{"hidden_act": "swiglu", "rope_theta": 10000.0, "init_std_o": 0.0, "init_std_down": 0.0, "decay_fraction": 0.806, "train_tokens": 740500000, "max_steps": 2825}
Each number is 50 + 10 x the weight over its row's rms, rounded and kept within 0 to 99. Layers, rows and columns count from 0. The size before them is the row's rms in percent of the matrix's.

# gate: layer 11 MLP gate, 1024x384, rms 0.108, rows 519-553, columns 320-383
# up: layer 11 MLP up, 1024x384, rms 0.114, rows 519-553, columns 320-383
# down: layer 11 MLP down (transposed), 1024x384, rms 0.0888, rows 519-553, columns 320-383
gate519 094:62 39 55 74 55 61 52 62 55 49 51 55 57 30 60 46 64 43 42 55 56 31 32 52 51 49 54 33 40 53 54 63 39 27 59 65 61 74 49 39 45 52 56 32 55 46 41 49 44 34 52 46 62 76 67 47 60 41 59 37 60 64 46 52
up519 100:39 43 46 40 47 54 39 53 50 60 58 35 35 47 43 56 44 37 46 45 59 35 46 49 34 56 37 64 38 36 60 56 44 52 61 59 68 38 43 54 49 32 59 50 37 49 45 54 34 41 51 57 59 51 50 57 35 44 61 47 39 65 37 47
down519 097:45 44 58 51 52 42 71 48 46 46 37 44 55 48 66 70 56 49 45 71 43 50 72 59 43 48 63 48 53 38 56 49 40 42 42 43 45 54 54 60 40 66 54 68 46 35 55 36 56 53 44 54 53 49 54 52 62 40 66 35 48 49 43 42
gate520 099:41 56 55 48 62 43 57 48 37 53 57 51 56 51 49 48 57 51 53 50 62 52 60 54 44 46 54 56 47 29 42 53 42 58 45 43 43 60 68 55 66 62 70 61 39 55 51 49 55 63 46 71 49 46 42 53 48 54 31 46 51 46 35 67
up520 096:49 35 40 58 45 42 41 43 44 45 53 48 34 34 61 71 40 55 44 53 41 35 64 65 61 56 37 57 48 52 65 62 63 47 43 35 55 65 30 58 60 44 44 60 58 47 53 64 47 40 53 35 52 29 31 57 35 59 31 53 31 40 56 51
down520 098:54 36 71 59 62 41 36 55 53 46 66 50 62 46 43 47 46 39 38 49 67 43 65 45 59 38 52 74 37 53 40 31 50 39 58 37 39 61 46 41 65 68 52 61 59 51 52 54 68 60 42 78 40 62 46 71 54 42 40 62 65 51 46 47
gate521 098:60 56 50 40 42 67 56 28 31 60 44 43 48 54 51 51 47 36 45 47 71 38 62 58 64 55 35 56 40 41 65 45 65 41 46 59 59 52 39 57 50 56 44 49 47 57 53 45 35 58 45 61 46 48 52 45 76 61 28 48 51 36 65 62
up521 095:60 50 52 56 46 55 30 60 57 62 54 42 48 52 39 42 50 33 51 45 43 39 45 58 47 47 70 29 48 43 57 58 35 33 46 61 62 59 43 65 44 58 58 48 40 74 64 46 56 40 54 53 44 41 40 44 58 57 30 30 52 28 63 38
down521 105:56 46 49 54 42 58 45 43 46 49 37 41 56 49 42 48 48 63 62 50 57 34 40 69 69 48 47 54 66 39 34 61 62 52 57 59 36 31 43 38 46 64 44 61 62 56 54 36 39 50 50 54 35 39 57 71 34 44 54 51 39 63 47 32
gate522 102:47 49 51 53 38 31 47 51 45 47 50 57 53 46 68 58 52 60 35 26 41 56 72 31 49 55 52 49 51 32 31 69 43 51 45 30 58 56 60 56 44 61 41 53 34 47 60 47 54 44 53 58 58 64 35 40 56 45 51 50 66 71 60 53
up522 105:49 50 53 52 55 44 37 45 39 37 48 39 51 49 46 62 58 47 50 66 41 61 53 65 49 44 44 47 61 57 60 43 53 52 34 47 58 35 44 49 50 55 53 50 50 46 37 54 23 72 41 48 60 43 45 43 67 52 42 60 54 52 55 49
down522 104:29 46 64 44 57 57 47 52 36 48 61 44 66 63 48 37 54 50 64 49 45 50 66 47 40 59 44 38 53 41 74 63 37 59 54 55 47 56 74 60 56 56 40 50 38 36 27 71 38 46 29 56 60 49 58 59 33 64 44 56 48 50 28 41
gate523 097:54 60 49 46 56 46 47 72 56 60 48 58 62 26 61 37 46 50 53 53 39 32 53 43 60 64 57 49 32 46 61 59 43 47 57 51 52 47 52 49 34 42 41 51 47 47 59 52 57 48 49 38 69 60 41 48 61 48 41 61 56 71 64 41
up523 098:58 51 39 66 50 39 46 48 47 66 61 58 48 48 48 45 52 46 51 27 45 36 70 47 49 54 41 38 60 50 63 55 44 50 42 54 62 41 38 46 45 51 54 45 66 38 51 72 53 42 66 60 61 42 51 65 59 52 38 45 51 57 68 54
down523 099:29 51 39 49 41 39 61 67 55 74 56 44 46 48 43 55 60 39 70 44 54 49 29 44 49 51 51 55 45 41 48 49 51 51 65 47 55 50 51 56 48 49 62 41 47 69 41 36 49 53 70 62 50 37 44 48 41 57 57 46 40 50 55 56
gate524 097:45 61 43 48 43 59 45 57 34 57 64 51 56 53 45 33 56 51 34 62 55 53 55 46 69 48 56 63 64 43 46 50 50 39 39 53 55 26 39 51 43 45 56 53 61 43 35 41 52 49 49 71 55 43 46 49 62 44 40 60 45 38 66 30
up524 098:49 46 44 62 43 39 56 48 44 49 36 69 79 48 57 70 51 49 65 45 53 49 43 60 41 42 77 50 70 48 40 43 53 29 45 67 32 50 34 51 44 43 45 43 58 62 50 47 45 45 53 35 52 56 63 38 42 52 54 59 33 43 41 38
down524 095:55 56 56 49 43 62 58 44 48 49 44 43 32 50 56 42 24 41 47 44 55 65 55 44 39 63 60 43 45 49 59 58 55 58 54 45 52 58 41 51 54 37 28 41 44 43 44 38 39 43 49 32 53 42 32 50 53 65 58 44 48 55 58 33
gate525 100:57 61 51 51 51 52 41 44 57 51 50 47 61 50 61 43 52 48 59 47 55 45 52 42 33 57 59 34 61 57 61 54 50 38 47 51 61 46 46 49 51 75 52 42 61 61 54 57 41 37 48 54 37 54 47 58 43 44 61 31 27 47 57 43
up525 096:63 47 64 56 41 74 55 54 46 54 54 60 62 56 48 49 45 47 50 33 46 51 39 42 50 44 49 46 30 50 55 62 51 42 52 54 43 40 38 48 48 40 45 63 37 42 36 62 55 42 29 80 65 62 47 53 55 27 35 55 31 61 64 49
down525 099:52 46 38 58 34 66 58 48 54 61 51 70 68 37 52 53 59 56 48 34 62 55 57 47 66 52 41 73 34 59 46 63 63 46 37 50 47 46 82 45 42 57 55 57 68 45 46 56 45 41 51 52 30 64 48 50 60 48 57 49 60 40 44 58
gate526 100:52 54 61 59 61 55 34 42 42 36 46 39 58 65 52 48 46 75 50 73 32 49 31 71 68 47 54 52 56 73 49 45 48 61 47 49 38 48 58 63 36 42 51 46 51 40 38 47 45 40 57 49 49 45 58 41 37 43 45 46 60 48 53 45
up526 100:34 51 60 48 38 55 51 46 53 52 58 65 63 50 58 65 48 50 13 57 55 55 61 72 58 48 51 55 41 59 42 44 43 53 62 59 61 52 50 61 29 59 54 58 49 47 61 40 52 38 57 65 65 52 47 37 49 44 53 46 51 62 53 58
down526 101:51 51 52 41 52 29 68 45 48 67 45 46 54 49 41 40 53 50 42 41 29 56 30 58 53 48 48 41 48 63 45 31 47 42 48 52 51 44 48 45 30 54 41 43 58 50 58 61 37 40 35 40 51 49 55 30 54 54 26 64 53 49 38 49
gate527 107:42 47 48 39 41 56 32 37 47 66 49 50 54 65 59 52 69 48 42 45 47 55 50 48 55 40 46 42 53 42 50 46 68 59 34 35 45 44 47 49 46 46 43 44 44 67 45 44 51 67 41 57 40 58 51 52 42 54 50 43 46 62 44 77
up527 099:48 47 47 48 55 42 42 53 57 61 24 45 29 62 28 58 54 40 41 49 57 53 52 52 71 50 48 48 51 64 37 61 65 57 68 51 32 34 36 40 38 55 52 54 55 50 56 35 67 50 52 55 49 52 55 49 46 57 41 36 50 45 38 48
down527 100:59 43 66 54 52 50 54 57 29 57 65 50 58 56 40 62 43 54 53 55 49 67 56 66 44 65 65 58 43 35 54 57 69 66 54 52 50 49 49 40 57 48 54 47 45 39 39 44 54 55 39 61 46 51 37 58 58 40 60 42 42 36 68 45
gate528 102:60 34 60 41 45 41 59 59 63 46 44 32 47 38 38 54 43 69 81 61 39 70 31 54 62 28 36 71 46 39 55 53 66 44 51 46 41 40 44 47 55 55 45 64 61 43 54 62 46 66 51 60 56 34 34 43 60 53 35 43 47 58 64 38
up528 098:50 58 37 64 48 49 67 27 52 45 36 55 59 54 37 64 44 49 49 39 53 43 57 67 50 67 49 35 53 27 60 58 59 53 69 36 53 46 72 45 38 50 62 58 56 68 54 45 57 54 47 60 49 59 58 60 49 57 35 38 46 53 55 48
down528 102:41 44 45 44 45 63 53 54 27 34 51 43 60 42 45 35 50 74 64 45 67 40 61 49 54 43 52 52 61 42 48 56 45 40 67 68 55 48 54 53 41 29 47 39 43 52 47 52 55 38 42 52 42 48 69 48 39 59 49 66 46 42 64 63
gate529 100:71 49 42 58 43 49 53 41 49 55 60 32 31 51 57 50 47 61 49 60 63 50 40 43 40 37 59 46 52 52 33 47 48 49 38 46 37 65 45 63 62 49 55 53 62 47 45 53 61 49 57 60 51 58 40 52 62 55 50 38 53 43 56 57
up529 103:73 39 38 62 49 44 52 51 54 43 38 55 51 68 34 51 57 49 43 54 66 57 35 43 44 52 60 58 55 47 51 53 60 48 38 48 60 28 60 75 53 51 61 50 62 37 38 61 51 43 34 35 50 61 36 57 67 43 46 54 52 44 47 46
down529 098:55 56 65 36 46 61 52 55 60 66 34 49 51 57 52 43 58 55 53 42 55 44 49 55 62 53 45 55 43 49 39 36 54 57 55 62 48 60 49 45 51 47 60 51 58 59 54 50 58 51 47 44 51 35 35 46 47 58 66 34 41 57 54 37
gate530 098:41 78 56 55 60 56 47 20 49 40 60 41 37 51 49 54 48 40 70 40 51 45 75 37 52 25 52 36 53 48 38 38 56 52 38 40 46 53 61 52 63 64 48 49 37 42 57 44 52 52 61 41 37 62 45 42 61 40 62 55 53 54 39 39
up530 101:43 38 38 52 65 67 48 43 43 56 56 48 48 48 54 56 60 66 30 38 54 60 57 60 47 57 56 60 41 55 42 64 46 53 60 51 29 58 50 64 66 64 52 70 70 64 67 35 46 71 59 59 56 48 48 54 48 46 62 59 61 40 54 50
down530 103:63 45 46 67 46 41 50 57 60 32 34 50 42 47 40 41 48 42 49 60 57 40 49 71 57 42 47 67 45 48 53 45 43 46 45 64 66 66 38 49 46 42 43 54 64 63 60 33 46 47 50 43 35 41 45 43 36 61 55 61 43 48 37 45
gate531 101:42 50 42 36 55 48 45 48 48 49 69 48 61 55 80 52 25 49 48 54 48 52 65 50 59 51 47 41 38 55 56 55 65 43 44 47 51 41 33 33 49 38 60 46 55 71 41 50 34 52 47 58 48 55 59 74 56 53 42 49 57 33 44 57
up531 102:55 44 53 36 44 46 54 50 60 62 66 55 47 38 49 48 43 36 61 39 50 61 57 59 55 38 35 43 51 66 54 59 39 41 54 56 53 50 64 37 49 49 34 52 52 52 63 64 28 47 51 40 43 56 51 52 54 47 47 39 37 75 42 30
down531 101:65 44 58 48 53 56 50 36 48 46 29 49 33 42 43 49 42 25 72 45 44 38 41 57 24 49 65 58 57 57 56 45 35 62 49 48 36 59 53 49 39 41 54 46 48 50 55 32 47 46 69 50 29 50 38 30 47 46 61 51 44 65 47 31
gate532 100:70 62 40 43 49 66 61 49 55 50 60 59 55 52 52 37 58 42 57 72 59 49 45 52 45 56 69 63 38 38 49 61 47 69 51 48 42 38 46 70 60 42 45 37 57 62 47 37 56 67 35 51 55 41 48 57 62 56 44 25 48 45 59 48
up532 098:46 48 60 55 44 30 51 49 42 57 48 36 51 47 46 61 62 65 55 46 38 38 45 48 46 49 44 41 38 57 37 46 39 44 51 63 59 52 51 50 62 28 55 62 55 44 45 64 52 56 35 40 36 36 65 47 37 31 62 54 46 51 48 28
down532 100:55 50 31 31 49 28 46 56 53 42 47 37 61 56 39 35 59 56 52 46 46 32 48 39 45 44 54 47 30 49 51 41 61 42 45 52 61 50 59 44 46 48 52 56 28 66 63 58 47 62 60 53 60 43 42 59 54 47 75 44 54 23 60 44
gate533 096:49 56 54 69 36 61 50 62 49 54 48 71 43 52 41 46 43 48 54 60 48 66 48 69 57 63 56 41 49 55 53 67 61 41 68 59 35 51 29 35 42 41 31 47 60 43 53 59 36 54 28 47 74 54 48 59 72 26 54 41 34 58 60 41
up533 099:38 66 42 40 56 32 43 42 44 59 42 67 57 35 55 54 47 38 47 46 39 59 51 50 60 53 43 43 64 59 50 50 59 60 36 55 34 43 61 55 51 57 58 47 56 38 40 54 45 63 57 42 48 49 30 21 59 58 55 40 45 31 50 50
down533 096:44 37 55 55 58 47 46 34 54 33 56 53 46 36 54 38 48 54 54 44 54 55 49 56 69 47 54 50 45 46 53 45 53 62 51 64 53 59 34 26 60 63 51 62 65 43 69 52 65 43 61 56 52 63 32 30 59 42 63 55 46 54 43 36
gate534 103:53 52 51 41 52 55 48 45 42 53 48 63 46 57 53 51 40 73 39 31 31 39 44 59 54 46 52 48 40 53 53 36 50 34 42 58 47 54 45 57 33 53 43 73 39 50 59 41 51 52 41 47 59 35 61 64 43 66 59 44 51 55 64 47
up534 100:58 49 62 51 38 50 38 60 50 37 38 60 51 54 45 85 54 59 35 50 44 31 33 60 59 44 46 50 61 35 70 52 61 40 48 40 46 57 57 41 67 53 47 43 45 56 67 67 42 34 34 43 65 53 45 45 62 27 39 55 44 66 45 36
down534 101:46 47 48 54 57 58 49 50 44 42 39 50 51 46 43 62 37 64 46 47 55 41 44 35 60 63 42 59 36 54 37 57 52 42 57 76 48 59 45 46 54 40 55 44 43 31 47 36 54 24 49 45 53 17 47 50 46 60 45 45 47 54 44 43
gate535 101:31 30 52 33 45 55 74 49 40 35 63 45 57 55 59 58 54 58 55 54 38 56 62 56 56 61 60 49 54 34 62 55 39 59 56 61 44 60 54 58 62 53 39 72 40 39 45 53 31 27 38 70 69 48 45 39 53 45 46 36 47 39 26 51
up535 099:59 46 49 33 46 16 47 60 45 40 51 33 47 36 57 60 34 44 45 70 43 42 62 50 57 44 65 71 65 46 42 37 60 39 40 56 33 52 51 40 57 25 21 58 43 33 40 45 50 65 37 36 41 61 56 51 23 64 56 62 57 55 28 45
down535 100:50 44 44 61 65 47 61 59 59 65 43 61 50 51 55 69 26 34 58 43 46 46 69 37 59 61 57 44 54 29 41 47 57 42 40 40 57 37 65 46 16 44 67 66 56 42 64 47 45 51 70 47 49 69 49 35 46 63 34 45 61 52 49 53
gate536 101:55 71 58 44 49 52 50 56 46 51 41 43 38 65 40 46 44 54 41 50 33 40 62 52 50 41 55 46 64 54 41 53 49 40 68 40 64 53 38 42 47 65 45 37 41 62 70 52 59 37 54 36 42 40 52 64 55 37 36 38 57 47 63 43
up536 098:51 54 38 57 60 51 49 44 53 51 50 43 37 58 54 61 51 47 48 47 59 49 53 51 56 58 50 57 45 28 49 49 26 57 49 40 65 48 45 50 48 34 35 61 67 45 57 61 51 45 69 42 45 51 47 47 65 44 62 36 50 46 52 49
down536 101:56 58 37 42 47 33 61 61 47 61 47 60 49 57 44 47 44 50 33 42 36 39 57 58 53 40 54 59 59 61 47 54 48 38 57 39 32 26 46 73 54 52 31 48 55 48 63 53 59 53 44 21 58 48 47 69 64 58 52 49 58 62 54 45
gate537 097:51 53 46 58 29 62 46 54 68 66 41 56 37 58 52 48 46 49 47 79 41 52 40 65 41 47 49 55 38 52 51 56 37 54 33 44 60 60 46 59 61 59 47 51 61 60 41 62 55 45 51 53 58 39 40 36 63 55 61 60 54 58 40 61
up537 096:56 59 45 62 67 68 58 57 48 59 54 41 55 53 52 44 58 38 50 46 45 63 66 56 49 40 43 69 77 56 46 53 63 48 44 39 48 57 51 43 41 56 43 44 58 45 47 47 45 56 47 32 54 40 37 71 46 65 55 46 50 56 26 49
down537 096:61 48 49 77 59 62 47 39 50 56 36 41 47 68 51 56 44 58 61 52 50 72 62 48 73 61 56 53 56 54 50 61 48 41 46 48 40 72 53 71 61 43 52 38 78 48 29 53 44 51 46 50 43 51 26 32 52 52 48 31 47 40 44 47
gate538 098:56 57 49 41 37 46 64 47 47 41 43 35 24 70 37 27 60 55 52 49 53 38 54 63 35 63 57 49 47 35 47 39 52 56 46 40 65 53 53 58 52 50 45 68 30 45 71 47 40 50 49 44 57 40 44 61 54 58 34 46 45 62 55 49
up538 101:67 45 40 59 43 52 41 59 36 60 54 51 51 46 46 55 52 51 51 60 56 44 60 60 57 45 38 67 39 59 56 36 60 53 35 44 66 50 35 46 38 52 64 74 45 53 58 55 59 35 76 43 41 25 57 55 56 49 50 39 53 44 58 71
down538 103:46 27 57 59 39 44 36 42 43 35 74 74 61 64 47 36 62 72 56 40 47 35 57 27 35 48 57 33 46 50 51 41 55 50 47 43 64 61 55 45 43 36 34 63 71 28 55 40 46 44 53 42 70 53 56 57 46 40 38 52 38 52 52 65
gate539 094:40 52 68 42 55 35 51 66 37 55 46 55 33 58 57 58 66 69 38 38 45 35 43 59 55 70 58 46 48 53 28 45 66 47 48 55 44 57 46 65 70 62 66 45 46 51 36 37 47 50 39 68 48 44 51 53 51 60 40 39 39 52 76 61
up539 097:49 52 53 56 54 62 44 48 55 54 44 51 48 65 60 30 62 47 53 50 61 49 57 54 61 37 53 67 59 44 69 42 26 54 37 50 47 39 78 58 33 47 43 56 39 49 45 54 53 56 49 44 52 66 43 42 51 43 57 50 35 51 38 41
down539 103:55 66 56 55 45 48 43 50 51 53 68 57 44 46 53 50 55 66 47 55 48 35 43 55 54 36 49 66 48 47 69 44 78 52 51 33 49 38 37 56 60 49 66 69 47 31 58 50 54 51 51 51 65 44 56 57 55 42 63 40 55 51 37 53
gate540 097:40 43 71 49 47 57 51 56 47 42 50 53 62 38 71 52 41 40 49 45 55 52 50 53 60 58 50 44 58 46 47 58 61 63 34 39 49 58 53 43 55 71 46 51 59 65 57 27 43 42 41 46 49 40 70 40 47 39 40 41 49 61 62 35
up540 101:45 49 46 55 34 52 48 53 54 76 40 55 45 43 56 41 45 44 45 42 46 40 62 41 65 51 39 71 67 55 64 63 48 48 57 46 55 41 58 48 18 49 52 62 58 59 50 50 40 48 60 43 58 40 47 54 57 47 48 51 47 46 60 58
down540 097:37 41 41 63 61 54 49 53 48 47 59 37 59 56 59 39 49 50 43 56 60 41 58 41 36 52 59 49 56 51 52 28 43 38 52 32 41 54 64 46 53 51 56 66 26 57 56 46 43 36 47 60 65 41 50 56 38 58 70 45 50 75 56 50
gate541 103:48 39 46 53 46 39 44 50 58 63 49 47 69 47 61 50 61 61 38 41 56 67 57 40 48 54 39 50 26 54 64 43 44 44 48 63 54 63 53 53 50 48 41 46 46 43 57 50 52 58 61 40 49 48 59 55 58 58 39 39 34 46 43 44
up541 100:41 55 53 43 61 46 48 41 42 49 50 58 58 39 49 55 51 63 72 36 56 25 67 50 51 45 32 39 45 46 41 54 48 55 52 57 60 54 52 45 38 60 51 45 54 44 59 57 43 46 68 51 41 51 51 46 56 65 59 62 64 47 47 50
down541 101:39 43 47 50 46 49 32 51 43 46 60 49 45 59 59 46 53 73 48 46 63 51 54 32 41 60 45 53 57 62 25 49 54 48 51 55 64 46 40 38 70 39 64 56 53 50 63 60 47 39 45 57 63 57 48 57 58 48 54 35 55 60 58 66
gate542 099:51 58 53 52 63 47 51 43 41 55 56 51 41 67 51 41 42 69 51 50 36 38 48 52 43 48 70 42 51 34 49 54 33 38 54 48 46 58 65 56 54 54 46 64 37 60 56 48 58 54 48 56 54 53 41 68 52 47 20 44 33 59 51 61
up542 098:48 46 51 43 56 46 63 51 52 72 45 45 56 38 58 59 67 46 60 67 57 57 46 53 50 42 45 54 57 37 40 35 40 35 43 51 49 53 61 38 66 49 41 57 60 66 33 53 87 43 56 51 53 42 48 40 45 52 60 35 63 46 74 43
down542 099:54 46 51 46 54 52 46 43 55 50 41 55 37 49 43 56 53 59 42 44 59 57 54 41 77 44 52 51 35 44 51 54 36 32 40 51 41 62 53 39 46 49 47 52 53 58 42 48 69 47 54 48 19 59 49 60 42 68 42 42 42 57 57 52
gate543 104:47 38 46 70 72 55 39 49 55 61 55 57 57 32 53 62 39 45 47 33 50 46 40 39 46 57 55 36 53 62 30 36 53 31 47 50 65 40 56 57 50 55 43 58 64 65 62 42 51 46 56 53 47 72 60 52 66 51 33 59 69 66 50 43
up543 103:60 62 43 30 31 52 66 42 51 62 41 57 51 53 62 40 65 42 46 67 61 42 31 46 48 55 35 37 55 55 47 43 45 31 45 60 41 55 39 46 50 42 66 51 44 36 30 58 53 48 35 52 27 64 58 27 59 61 48 55 45 53 63 55
down543 099:37 52 45 42 41 45 43 35 33 55 47 63 45 63 44 48 55 48 35 56 46 61 47 34 54 59 49 46 50 43 38 69 48 43 31 48 39 66 43 43 33 42 56 55 51 19 78 53 44 70 39 45 44 50 66 33 52 53 60 36 52 47 57 59
gate544 099:38 60 57 48 41 54 34 49 49 58 57 57 59 44 60 58 38 36 44 51 55 63 55 48 48 52 51 25 51 50 65 36 48 51 48 64 36 56 41 40 48 44 28 43 42 46 47 62 61 61 61 54 56 60 58 47 60 59 59 53 50 31 52 49
up544 102:47 35 40 58 35 55 46 58 49 51 65 37 40 73 42 61 73 62 53 50 66 48 46 49 45 49 55 54 36 41 66 45 57 66 62 46 43 39 50 40 53 54 54 45 59 54 47 57 49 38 68 49 41 42 68 59 52 35 52 48 42 60 53 35
down544 100:53 49 40 45 49 60 68 52 40 51 60 50 47 63 68 49 55 70 58 59 61 59 41 38 41 41 43 54 47 55 46 47 55 56 45 55 44 44 56 45 64 46 49 43 51 55 42 49 42 55 67 35 48 49 51 24 50 38 52 47 47 37 48 39
gate545 096:23 47 59 57 49 59 39 49 44 48 35 61 44 68 43 48 29 59 53 44 41 53 55 56 36 39 29 44 43 72 63 41 68 53 61 33 31 50 37 41 68 48 48 64 46 62 54 41 33 59 52 60 44 29 48 70 62 49 43 49 54 57 54 60
up545 100:40 61 41 50 71 44 61 65 49 47 47 58 61 51 36 61 45 41 48 52 45 55 55 48 52 41 48 58 45 44 59 50 44 50 49 69 52 47 57 61 44 47 43 56 41 52 45 57 46 41 55 53 47 47 47 58 40 53 33 49 56 46 53 29
down545 098:66 38 37 40 25 39 65 42 45 47 49 48 55 37 53 60 61 47 38 50 59 63 40 48 39 47 48 58 42 43 49 65 61 49 56 46 55 64 46 31 51 34 52 69 44 45 46 69 50 55 62 34 46 57 46 53 33 47 34 56 43 61 54 41
gate546 106:45 53 32 50 59 46 47 44 63 55 39 55 63 53 45 38 35 62 43 49 55 48 51 57 46 44 29 60 44 39 46 57 61 29 49 43 63 64 40 42 47 58 54 45 64 48 52 29 48 50 29 52 51 38 62 50 43 56 40 45 72 58 44 51
up546 099:37 52 46 54 40 64 63 56 61 61 46 45 68 51 58 64 40 34 33 51 46 49 45 36 70 67 56 42 57 65 56 70 40 38 46 53 50 53 33 48 47 57 58 52 47 71 55 53 41 46 52 62 42 50 53 43 33 43 44 47 35 69 53 34
down546 098:76 40 54 62 61 50 48 56 38 47 49 33 65 56 52 39 47 47 51 54 53 57 52 49 60 35 47 57 42 49 59 41 56 63 34 55 55 54 47 47 53 58 47 51 52 34 46 44 39 39 59 49 61 52 59 40 62 48 38 68 49 68 45 45
gate547 105:54 64 36 50 51 45 81 48 67 44 44 44 47 36 76 43 44 53 62 49 59 54 56 66 37 53 60 35 55 67 39 67 51 32 41 44 51 46 47 36 64 48 62 51 50 43 68 44 36 46 32 37 34 46 49 57 21 71 45 28 52 63 44 68
up547 103:45 36 48 46 45 65 42 40 61 50 46 49 69 53 49 53 57 35 40 49 59 53 52 60 53 47 50 64 44 49 73 62 62 48 51 48 61 47 64 46 44 46 59 48 70 46 45 41 38 59 53 42 49 63 48 63 54 57 33 42 41 51 39 31
down547 105:41 57 29 36 49 47 48 36 60 48 39 65 49 53 56 61 69 54 44 55 53 63 55 43 59 60 59 44 62 59 39 35 49 42 56 49 54 50 51 66 62 57 47 38 46 50 40 35 49 51 57 47 45 50 62 64 20 46 43 59 47 57 47 42
gate548 092:51 44 50 54 48 50 57 56 56 58 53 49 69 34 34 46 65 52 47 61 60 59 50 39 53 54 70 48 61 44 61 31 56 65 44 49 46 48 52 55 58 52 52 49 64 31 56 42 52 46 57 58 49 61 47 61 60 48 58 34 47 55 55 51
up548 096:61 35 45 38 56 62 48 45 47 28 43 51 61 59 57 35 46 72 65 58 65 61 61 61 64 61 53 51 58 56 46 49 47 50 41 66 46 57 54 53 33 65 47 41 39 42 54 46 40 62 65 40 65 45 61 56 58 35 41 53 45 51 36 34
down548 096:56 52 51 48 50 54 61 48 61 68 46 61 51 68 52 52 66 37 59 26 55 47 57 60 36 58 50 41 55 64 56 47 45 45 61 42 61 63 48 34 43 67 68 60 54 44 70 42 37 55 51 44 29 55 48 36 46 54 29 58 59 39 33 56
gate549 111:56 43 33 59 53 45 42 41 46 72 48 42 41 58 48 54 48 36 49 47 40 38 54 46 39 70 51 45 66 50 59 61 47 41 54 37 56 54 44 65 61 40 50 61 56 74 39 53 48 41 62 53 48 55 55 47 45 25 53 58 65 57 51 54
up549 101:44 53 42 38 40 61 53 57 53 43 40 58 62 64 46 43 41 64 34 42 63 37 52 44 45 50 48 53 57 52 34 44 33 63 53 62 44 50 69 45 30 57 49 45 58 51 59 63 51 50 48 45 38 54 60 35 61 37 78 59 48 50 48 35
down549 100:44 65 53 44 54 58 51 64 53 46 44 46 50 54 63 47 42 64 45 62 28 61 56 34 38 48 47 53 33 49 56 55 22 51 61 37 68 46 52 57 40 54 52 50 46 29 39 40 43 52 56 52 52 59 52 43 66 57 48 48 50 45 45 58
gate550 100:58 44 50 69 61 46 52 49 65 33 63 59 45 64 48 48 48 46 67 36 51 42 50 53 55 51 50 33 59 60 66 42 54 43 33 60 49 53 48 38 51 46 58 33 59 45 49 49 59 53 54 48 61 35 71 58 49 36 35 65 31 57 38 57
up550 100:57 57 44 59 45 40 48 56 69 41 56 72 56 42 51 30 33 42 22 51 40 59 47 60 66 42 54 37 36 49 39 54 55 60 48 56 45 49 56 57 47 50 57 65 52 47 48 36 32 56 50 60 59 41 58 60 45 59 50 48 43 61 66 60
down550 097:42 53 34 63 48 45 31 61 52 51 37 67 41 52 61 60 57 40 47 49 54 39 23 48 63 53 37 71 42 67 56 49 45 45 62 55 41 60 52 51 36 34 55 42 52 62 46 42 64 59 62 38 62 45 49 44 55 53 35 58 33 30 47 48
gate551 102:53 61 54 37 50 56 51 43 61 50 50 47 60 34 50 53 51 76 45 51 19 51 46 43 51 59 57 39 66 50 53 54 51 53 43 58 54 30 67 44 37 48 57 54 38 41 49 41 61 40 51 55 61 61 38 42 45 34 61 62 37 19 52 51
up551 096:59 50 62 55 46 66 42 60 39 52 54 64 43 37 52 73 60 39 52 55 63 53 55 62 52 38 52 47 43 51 39 60 30 38 53 57 50 34 49 48 56 57 39 49 39 60 39 57 43 42 37 52 53 38 57 40 44 50 43 45 44 61 49 44
down551 101:58 45 57 45 42 61 43 42 49 43 38 49 60 46 60 45 51 57 40 43 58 49 59 46 41 44 47 35 42 44 44 32 58 59 61 58 68 61 56 59 59 48 57 52 46 36 46 43 58 36 43 46 50 52 45 61 50 43 45 49 50 49 65 38
gate552 094:40 54 61 69 51 52 46 48 53 49 45 49 57 61 50 51 66 49 54 42 45 49 33 37 47 54 56 54 62 53 45 64 61 72 53 42 36 47 66 40 44 48 59 46 47 45 58 33 49 54 60 45 54 51 49 45 44 43 51 36 52 55 49 45
up552 099:52 36 62 61 42 53 38 43 41 58 44 54 53 64 64 35 52 50 45 45 53 28 66 52 56 47 75 51 53 41 42 52 37 51 66 47 32 40 32 50 45 38 43 52 64 37 46 59 49 44 69 57 46 40 57 50 50 59 65 60 47 38 53 37
down552 097:41 46 57 47 53 46 57 63 46 55 42 27 47 38 60 47 45 52 55 82 58 55 46 39 45 52 50 59 47 62 47 49 48 55 44 65 45 66 47 65 44 47 56 52 28 48 44 42 48 44 44 47 61 68 63 66 52 60 46 38 40 71 35 47
gate553 102:43 40 54 37 58 53 56 60 64 57 58 45 60 60 53 38 41 50 57 29 43 42 47 34 59 44 60 38 48 34 64 46 66 46 45 45 44 30 53 61 62 46 56 46 56 54 29 50 42 50 64 39 52 58 38 47 43 46 50 53 65 50 41 36
up553 104:37 58 57 53 68 52 44 74 36 51 41 54 61 55 39 71 70 67 42 62 41 64 51 43 43 28 51 36 65 54 42 51 47 61 59 44 59 54 34 39 37 41 52 36 55 44 55 38 35 46 60 35 49 65 51 53 44 34 50 37 57 47 38 52
down553 103:50 53 56 38 42 39 57 46 49 49 45 56 48 32 65 60 63 71 66 31 33 66 48 50 68 59 33 45 53 37 27 51 59 30 43 41 53 57 28 51 46 47 57 47 41 46 38 61 54 65 55 52 56 57 51 61 42 45 44 49 42 64 64 55